Part of a small language model's weights.
Size: 16 layers, 1.15M parameters.
Architecture: LayerNorm before each block, learned positions, biases.
Training: a variant of Muon for these matrices, 6879 steps.
Each number is 128 + 24 x the weight over its row's rms, rounded and kept within 0 to 255. Layers, rows and columns count from 0. Numbers have three digits each. The size before them is the row's rms in percent of the matrix's.

# q: layer 8 attention query, 64x64, rms 0.291, rows 0-51, columns 0-31
# k: layer 8 attention key, 64x64, rms 0.266, rows 0-51, columns 0-31
# v: layer 8 attention value, 64x64, rms 0.173, rows 0-31, columns 0-31
# o: layer 8 attention output (transposed), 64x64, rms 0.156, rows 0-31, columns 0-31
q0 120:133174105096097082147150157106118155150151151135148147112115145104131083113138115187165120111139
k0 122:121118143145069158134117135090122090104096127144139154106159124127100144100149128168136135154138
q1 142:148136158095134113104118146141139094097169129137085155118119125131092106109112078133168146123093
k1 135:125139149138145089140112105105092084122142161143123128120113127101136115150165112149124153137099
q2 130:065096118123135126118157130136138142111104133121101188098108115109145138118146123137098148147151
k2 131:121152122133166166133092142107138123108095135077058124130138101165121124167115128142105161100152
q3 131:097126127125117081172143116154124097146135125113125122125136124175144131117162164209096148150141
k3 125:123117138131129199208067122112124095134113116079135148124144175159147103112166096126151122143122
q4 126:118166148093122121105157121130143115116112113120095094112062132143155148139138119104117114128123
k4 131:134118119109116081130117141199138139121122079151147116110111131162115116089129090156105123153138
q5 147:138157096173163109056159143119115163106096140133114139096132119114077153109127095130151134133118
k5 138:152148123120126128088163148121106166086141111113105149119149113128129164102102115148131091120121
q6 128:158152156153128118096127164140138111079104140143145147093097149128133123107178168157147105116098
k6 121:116105144135109150136137138125127114081099162155125129086143114166124153109177129120118120080115
q7 137:107154115127111117159115147112161145112107134137124082153128110076137142134100122164170117154126
k7 135:124130133107101150149118132124119155128137134110145118133157138123103143110110140081169110171140
q8 144:109120106095142136135121121121141116144112140137159135091114129123172076154107131106147109114176
k8 138:130133100124107171103101112114140120108114128167150126116089115117137118144099161120124132122177
q9 111:135138147138134149105149122105120183123136142116173122122157104099123123103116134081148102119101
k9 105:116136126145134088119155126079103122120147112172134158158170127119114132156120134122093123131117
q10 124:147135150152125152148083134106118171113105109116120106138159111135126138147075156154105133143089
k10 126:137142103153099067128126134112145157149135116110113122103122116149129132130097117137136098146121
q11 119:120152084139099169144102124122129145172103146122126129137142092149138158117105086128138150137167
k11 113:102124118135104127135104103095126131145111112100136129120137129133115121164110102184139122200164
q12 128:122157133106117120132116187096177139068150122154119080118119132093126119149121139095130114155142
k12 139:114137151080152110121133158151104154097110097141064118105128092117124151149088147122167111175152
q13 135:133127119113133102096149116163168099156128127151112125056107147128137118179133158093140121125093
k13 131:137123142123122138103119123141142127158126137108114071124086143145145126111134162091099140087129
q14 128:077123141092112141145138116169122103092150091159109148132085090130122162108171131140102143111127
k14 120:113105126113165118135087155152150152108127115098100113126111104148121138137138072156104135164101
q15 146:125104090100106134158134144124141120072121135141128140131121168125127128110136141081118143151087
k15 138:152118135086198077136136121102115129105130135140147120124100108146098129111172142059143129123102
q16 144:172115146139172147119132151122112049138164132133108120097152132101146120120124100156115158129136
k16 140:148129106144160100135132117121100137111175142133097139167115126141149082133129141124135196139086
q17 124:129126136121108098163112089150118117155165081112125126124132104145167144125123080146079116113118
k17 128:125118143107101090144100113128151139154141097147171153137114129136134100112123097188106113142144
q18 138:136120112116115100119124085176177110133099118130102142097128149133129107175121132103138082090121
k18 142:117155165078127104119080120139154102135101150112173121123089117171138119119108119140070101111118
q19 134:116128103113130141178125121131164124099116140118104067120119144173130126102117135163110080116123
k19 138:136171120116133087141105117122171150144090111091110166126128132151100113139102097124081099157109
q20 118:135113149199136153076149112153129141163103140087133139143166102129110109141102090155127143097117
k20 112:166175103158131109104093095124130132149165171111133133148135149139143166134086091147136098150117
q21 140:105114179153103151097161110133142117127156137138113108152147155136113149136116119092142118130129
k21 140:116170138144146124111143088183112108138115163140096116185135118113115143138152124112127082160117
q22 151:091083099104142127122110142089114163122156142130096134137094117110125164140085153095121158126180
k22 139:150131123072129125147145157129124132137152102092078102161122098058128121171106148135139146087130
q23 130:092116121145150124138163101146133124148175149085090167174094139152131110106128155128080127133165
k23 127:128140124142148155151143128153105138138172089079103106137143190164157153110143115149113144109125
q24 126:145140102128081120110146165120129139155135130109153085128091128125123149147143130121139176154112
k24 133:119112129115122155132106121156124135152152145092109118061139120110131142109161142119168164177153
q25 111:184123121112139132106086155096089090137139113159157155102119080101154146125124135126104152134092
k25 123:125085148120120044129122148125100142117160088146137129124091103115142105151166128148164161123134
q26 112:105167136146123170082116133168124139107065119148131150091133136188147120135162080136114145132134
k26 113:114102080175162149116114117113134142118098129109197094084145103140132155122120119135123140163147
q27 133:104092144096131144135080127188138111108098137157141113193134090114145129134100129118126126117090
k27 139:147112125114136097123102117147109131123141138122170128168130137103118137144062166114155105089139
q28 113:113136124105135135140178145119126149106110139152102124118143109114132114121090095130143091173117
k28 119:114162144111154093104119141131145138056097087164099124147159118118109156110096129133129085136167
q29 109:134141110108135113176148139094127162108121138110125168136141132104104101103136152139097129123131
k29 100:116124142157128123165140128068099122096153122091094159130144137157111125118140150136135145093078
q30 129:109131120114126158130164138159117067132189112108114117134120141124112151120141103111142171167175
k30 122:144122136125169138143149115108119127119142134178077128171111160117149132112173114136120159180158
q31 145:113128154135137099145118180150128113107106135105125181117154116094108124127119163172135101068105
k31 124:133147168132137145110122096147125073088136146125125161157132113117169093142091139159135137081108
v0 125:130110132146120096089145137098115160152088092124147130085143165137085119149159113138133144126130
o0 135:129129135123145096153088151105094110089174098160134155075124109135165119102149132136151114150130
v1 099:168128087120074097098133129137161114097158110148116142119170072136124148127143137158145099139130
o1 106:151186124126110107097139151104130140094106165167114120110137117091132115109174097162131097113110
v2 102:140107119128111153164150138167141149145110145096141160103138196149103124136122116094109115127125
o2 110:138134118117131135189122135111141142137116123100139121184108125125102141081120144194138129120110
v3 111:161137141142134145144163132110105073125144114127132135172118111116110130119171093123132150137082
o3 120:130138121129122118146137128097133104145125146141110155154103138106084113090131136130145152104112
v4 110:090114137110137103154148106108143103128165155120157177122126120168120157194134124110069073122130
o4 115:141123117117125136133121111124138121120066156124139166161136132127077129101115094154167114094119
v5 103:119142128140147119122127152102047138117089165115119104174125122157083125150155137132166150154107
o5 107:114118130116113145165157114100133128099181137122104129118121121118145088104168143116100095153123
v6 086:103117086106101138121138136156116149118115095113142119115108159145160152086124139128135115130150
o6 093:058129102108129136180135108168155135139112115124109101113156134130124154145139188118109125146157
v7 099:134152177150109151090179106101098142132093144172144130113141140097112118134107120113124133056112
o7 110:138119159134139109151110134140124124099144132165154141158170137092157108126118181116147077089081
v8 106:142131112119106132084124129159161113132114106112116130112130151133096113076120148113132124123137
o8 111:113140110137110122164131119134107159114090123141119088117142104136144162108122137106123122180147
v9 104:140102109161113112128125155109094078109122129129126091144133128138082150138128132165189133158128
o9 111:126172116131088179106152108077103168094119149120135144129122108112115117098153101134139165121131
v10 095:081159102134075089104158113108107134075153147118114109131126108133149097148099123152120104163124
o10 094:180165140135098160127126152108085145108132120127109098100204095101131090130123130132103128140116
v11 107:112148109112130168100094145096104112145143121087132113133117136088110140112106112149117107152130
o11 110:078159124143119150100094115155108175110126128127122139140126106170121116115097106122123104105115
v12 111:086128118202115139100121119110094085141121150108152133102132139126150109094101154129144189120128
o12 112:141125162162122119129113097146099106145106136117159155063148128158159080127127198135158114126111
v13 106:167086144128142131154090126139145113151135121149103146146132111130135163176124128150113139150113
o13 113:126110073139134133112139114093092180146124139112136155170091142129124123120103095146098162128183
v14 087:125131117108161154107167110116118105125138121093118136137149120158141126155117114136151063137119
o14 093:137135133163137123113108189114104120135109130135076121121140155088114136117107117154168138132144
v15 096:168125162135120127106147144133139119127148079111129125118121120140116129109073095144142117121094
o15 109:105149150150120128141132121125140171086109105123125104135089120134142132131106123147089078119123
v16 091:119132164119145112141123125175129143139153166066165094125091097109131130156096110165138148112130
o16 103:157109149125132135088118126166122114127143128128139144129083073132155136155111101124116166087088
v17 078:144130134138165135117164162120137076113140169118156127115134114129121136148076136132158088116125
o17 082:145105137146153119136125167118108150098100146153133182099095106091104108124104153115128095117117
v18 106:138119112107092135133110136127129103135165099135138106178123104151201160126115154163135184133111
o18 104:129170118155147110089180122150122125131142157092101155078126146154150078120126101120110130097165
v19 105:102127132131122087166114128098169100149162127109163091156119117174109107101123098158126084166133
o19 119:145109148138114099151127102146136110133075125125090121101147136175150100146154105137088124075101
v20 100:120168129095183118116155120129124091108130095120093123138098127121130123149116169122100169146158
o20 112:121138149100159130124139141112157139103109130133097107115145124085106152143093139064147178156130
v21 099:113109132123115140165153134135096157118132140160096140129123119119108141132125146126175141163119
o21 112:144125128160114154111144147078123127102170127121127113120134099123127104113125120164109149142103
v22 108:177130103109113089147165118146133100102118132133121108142145132179121110129106105115131096102150
o22 116:138105115101136133122137129106121098122109114171096135152125115091107136127124146114126127127110
v23 101:123163102113114159136127089141097133163134154104108116141148146115119131149127109157158112104135
o23 112:112094160130126132115091136139095123123168136107104123182127114102137143140107148147133105116142
v24 113:120142115125130153128136147144139122090142074163127115162148168125114112108105140176113198137104
o24 121:120173125100141161136174070138137105149168101107115131125133125115141113103114087137087137145134
v25 110:103117101145132135115128114108141122100158125105099178107100153103158111156160131098136131069145
o25 120:107089153095124119177072164127080124142139148127145162170156099117142148122136139161122173087158
v26 094:113189145109153118122147147142095124131134115146089129130089146105123141180097165136092123111127
o26 107:090134163137144119138132122113158166099136143110113151134185111106118118125078104139139088118120
v27 109:133096157131131155114126123114151140138138149158120105123131147079166073115128113132170152138106
o27 115:114090152163145139139111116127088134188135088126182123127163101133163132136142120134117179139134
v28 103:118142130122149122137110128111138067094134140080120115121096119152136102107139104088141163139111
o28 108:125165138071131121180130153137140114090119146125112109115152153133121124115155154118140166169087
v29 113:140142102113119137085131083170115093154158137130142172099154168131156149083135098124143127161127
o29 122:133153132110119131106140142165122109148146144135116095126143153125127136108106092154189123143137
v30 091:166102128111169125157117165118108155096127108132116167099140164162158164121161097134138137104121
o30 104:105127110109160127136160144128126098116180113129106172116068146171118115095198136168118137112140
v31 106:150108151111153158145162113188127112145152127103112101118136103143101159089144130112140118087124
o31 110:136097110109132108090130151124121124135118151144121133118038146130144106157151172074172122117152
q32 059:163145135129113118119126110113094117195134135125118141138199141104124102102131143121132135096130
k32 070:078130174136092120119149109149128097121115149153099139168114092133126140122163092186131156104135
q33 054:157147146098108063129117133099107146190165151128129120122127125132136109150111143106107140126085
k33 070:138106154128091086173144162124106105121129107142113153086155141139120109095129150132134125149124
q34 053:152112115143132128109150082120147137131093120130114131136055149104101132118121094150113134115119
k34 050:127138123108123094116138120137139148151166120079171121099157092134112140112107159105120149156135
q35 056:148113123085146108156081138111096132137145135130126136160129162134120125109082140110140136094149
k35 060:106128147141122114123131166158131088138105113114115172105123138137131087095128097171132145113131
q36 055:132122093071140150128070122154151120142099176132157097142141147123109124170111084106121104112120
k36 057:122190103135174107126161114154085137139149111121129128072121153159138140087065131120155145125148
q37 063:095099114173187123088133112156135158136153137147170141157132115125143120136119117139143123121119
k37 061:130143102141112144104135174104114128172143116095137106168102122118135117120078133070139126121109
q38 053:153112121135139164137113121114101076135122139128159119108098120128122137128098175121190113145144
k38 058:130118114130139116135111122127136144119102162110169091122079174149126117155080108154166153121149
q39 063:109127144086124117172133140141140114120056125102131120116144113110155137152093138152163126146156
k39 065:127081123126165148128137101146091121106135133146162173188106117164134123104108115106122159115151
q40 055:114115117087136115154135118117149135143129134145138115112131106097139165148115149088111170092129
k40 058:152120172143109108108140140137119144090161127126129147128123139134125118147122107180123123082107
q41 049:100108141147121099129107136134165145133139115137116159147069114118207157147096121168117122081136
k41 054:132154121156137149127070102104097134086140153128174099131125143145103099129123166120125131119120
q42 054:120123147103067095123150137102128146087125147138163097159127120140141187105152130141126089125162
k42 060:107156150079129198119135100119125081089095133145142089122130107123105139120143132168139146127142
q43 055:105100133179157141104161130133125143124115097123124115151113103173092136117138089141123149122107
k43 067:149142076154119109116160116110167104145142072169137135110168087096161126141108104104123114161127
q44 052:131143172100158119135139117141091152160122093104124139108139180145124154124143121103137127154155
k44 058:140102130127109095110124154126146097146096078151112105133113100090119113108176145133129104096165
q45 048:106083132118142122161139143113151077121131147154110129137093143123121116094128090134094153116144
k45 051:127147156132160118140113157135152097136118111133122133138146138166127112134155134072144138164153
q46 055:127130158113136109121115125142135106153138099123141122098090084109126144103172127156156161115116
k46 053:108120109143111144132104121130103093117100099124150110135129151155114125144125100151161111147165
q47 066:149105144131122131104075140144134113136141137127162144150120159149155166157142135139145098093145
k47 066:125196106166122088104138085147129153100138159132165118118130117149159133149127133124120152120118
q48 040:108178124135159126147118113164113125122144113125102160081134146092132144116111127158154129122111
k48 042:127095098160152126131069152118145113149146137123175129141112118132083143131073085147146116134127
q49 064:125093133123080092133138132133097115129112146104123107103149108172092143096170130158173166093138
k49 075:118104111100113175129112130137164110128046105139121119134094139113127119137132112135171108138147
q50 046:079129079109173165136128125104143103143124110145107156121121146115149159120153142140123120155127
k50 052:158099092149140088132116107103142159117170126088146129168107143139130127114097177127163124103120
q51 055:167116072140146067146165140139154111153130156142123140106147147172120145124109133106158160141117
k51 059:134126118103065117125149101119115116202140093111140109121128156124088113154148113124116114099130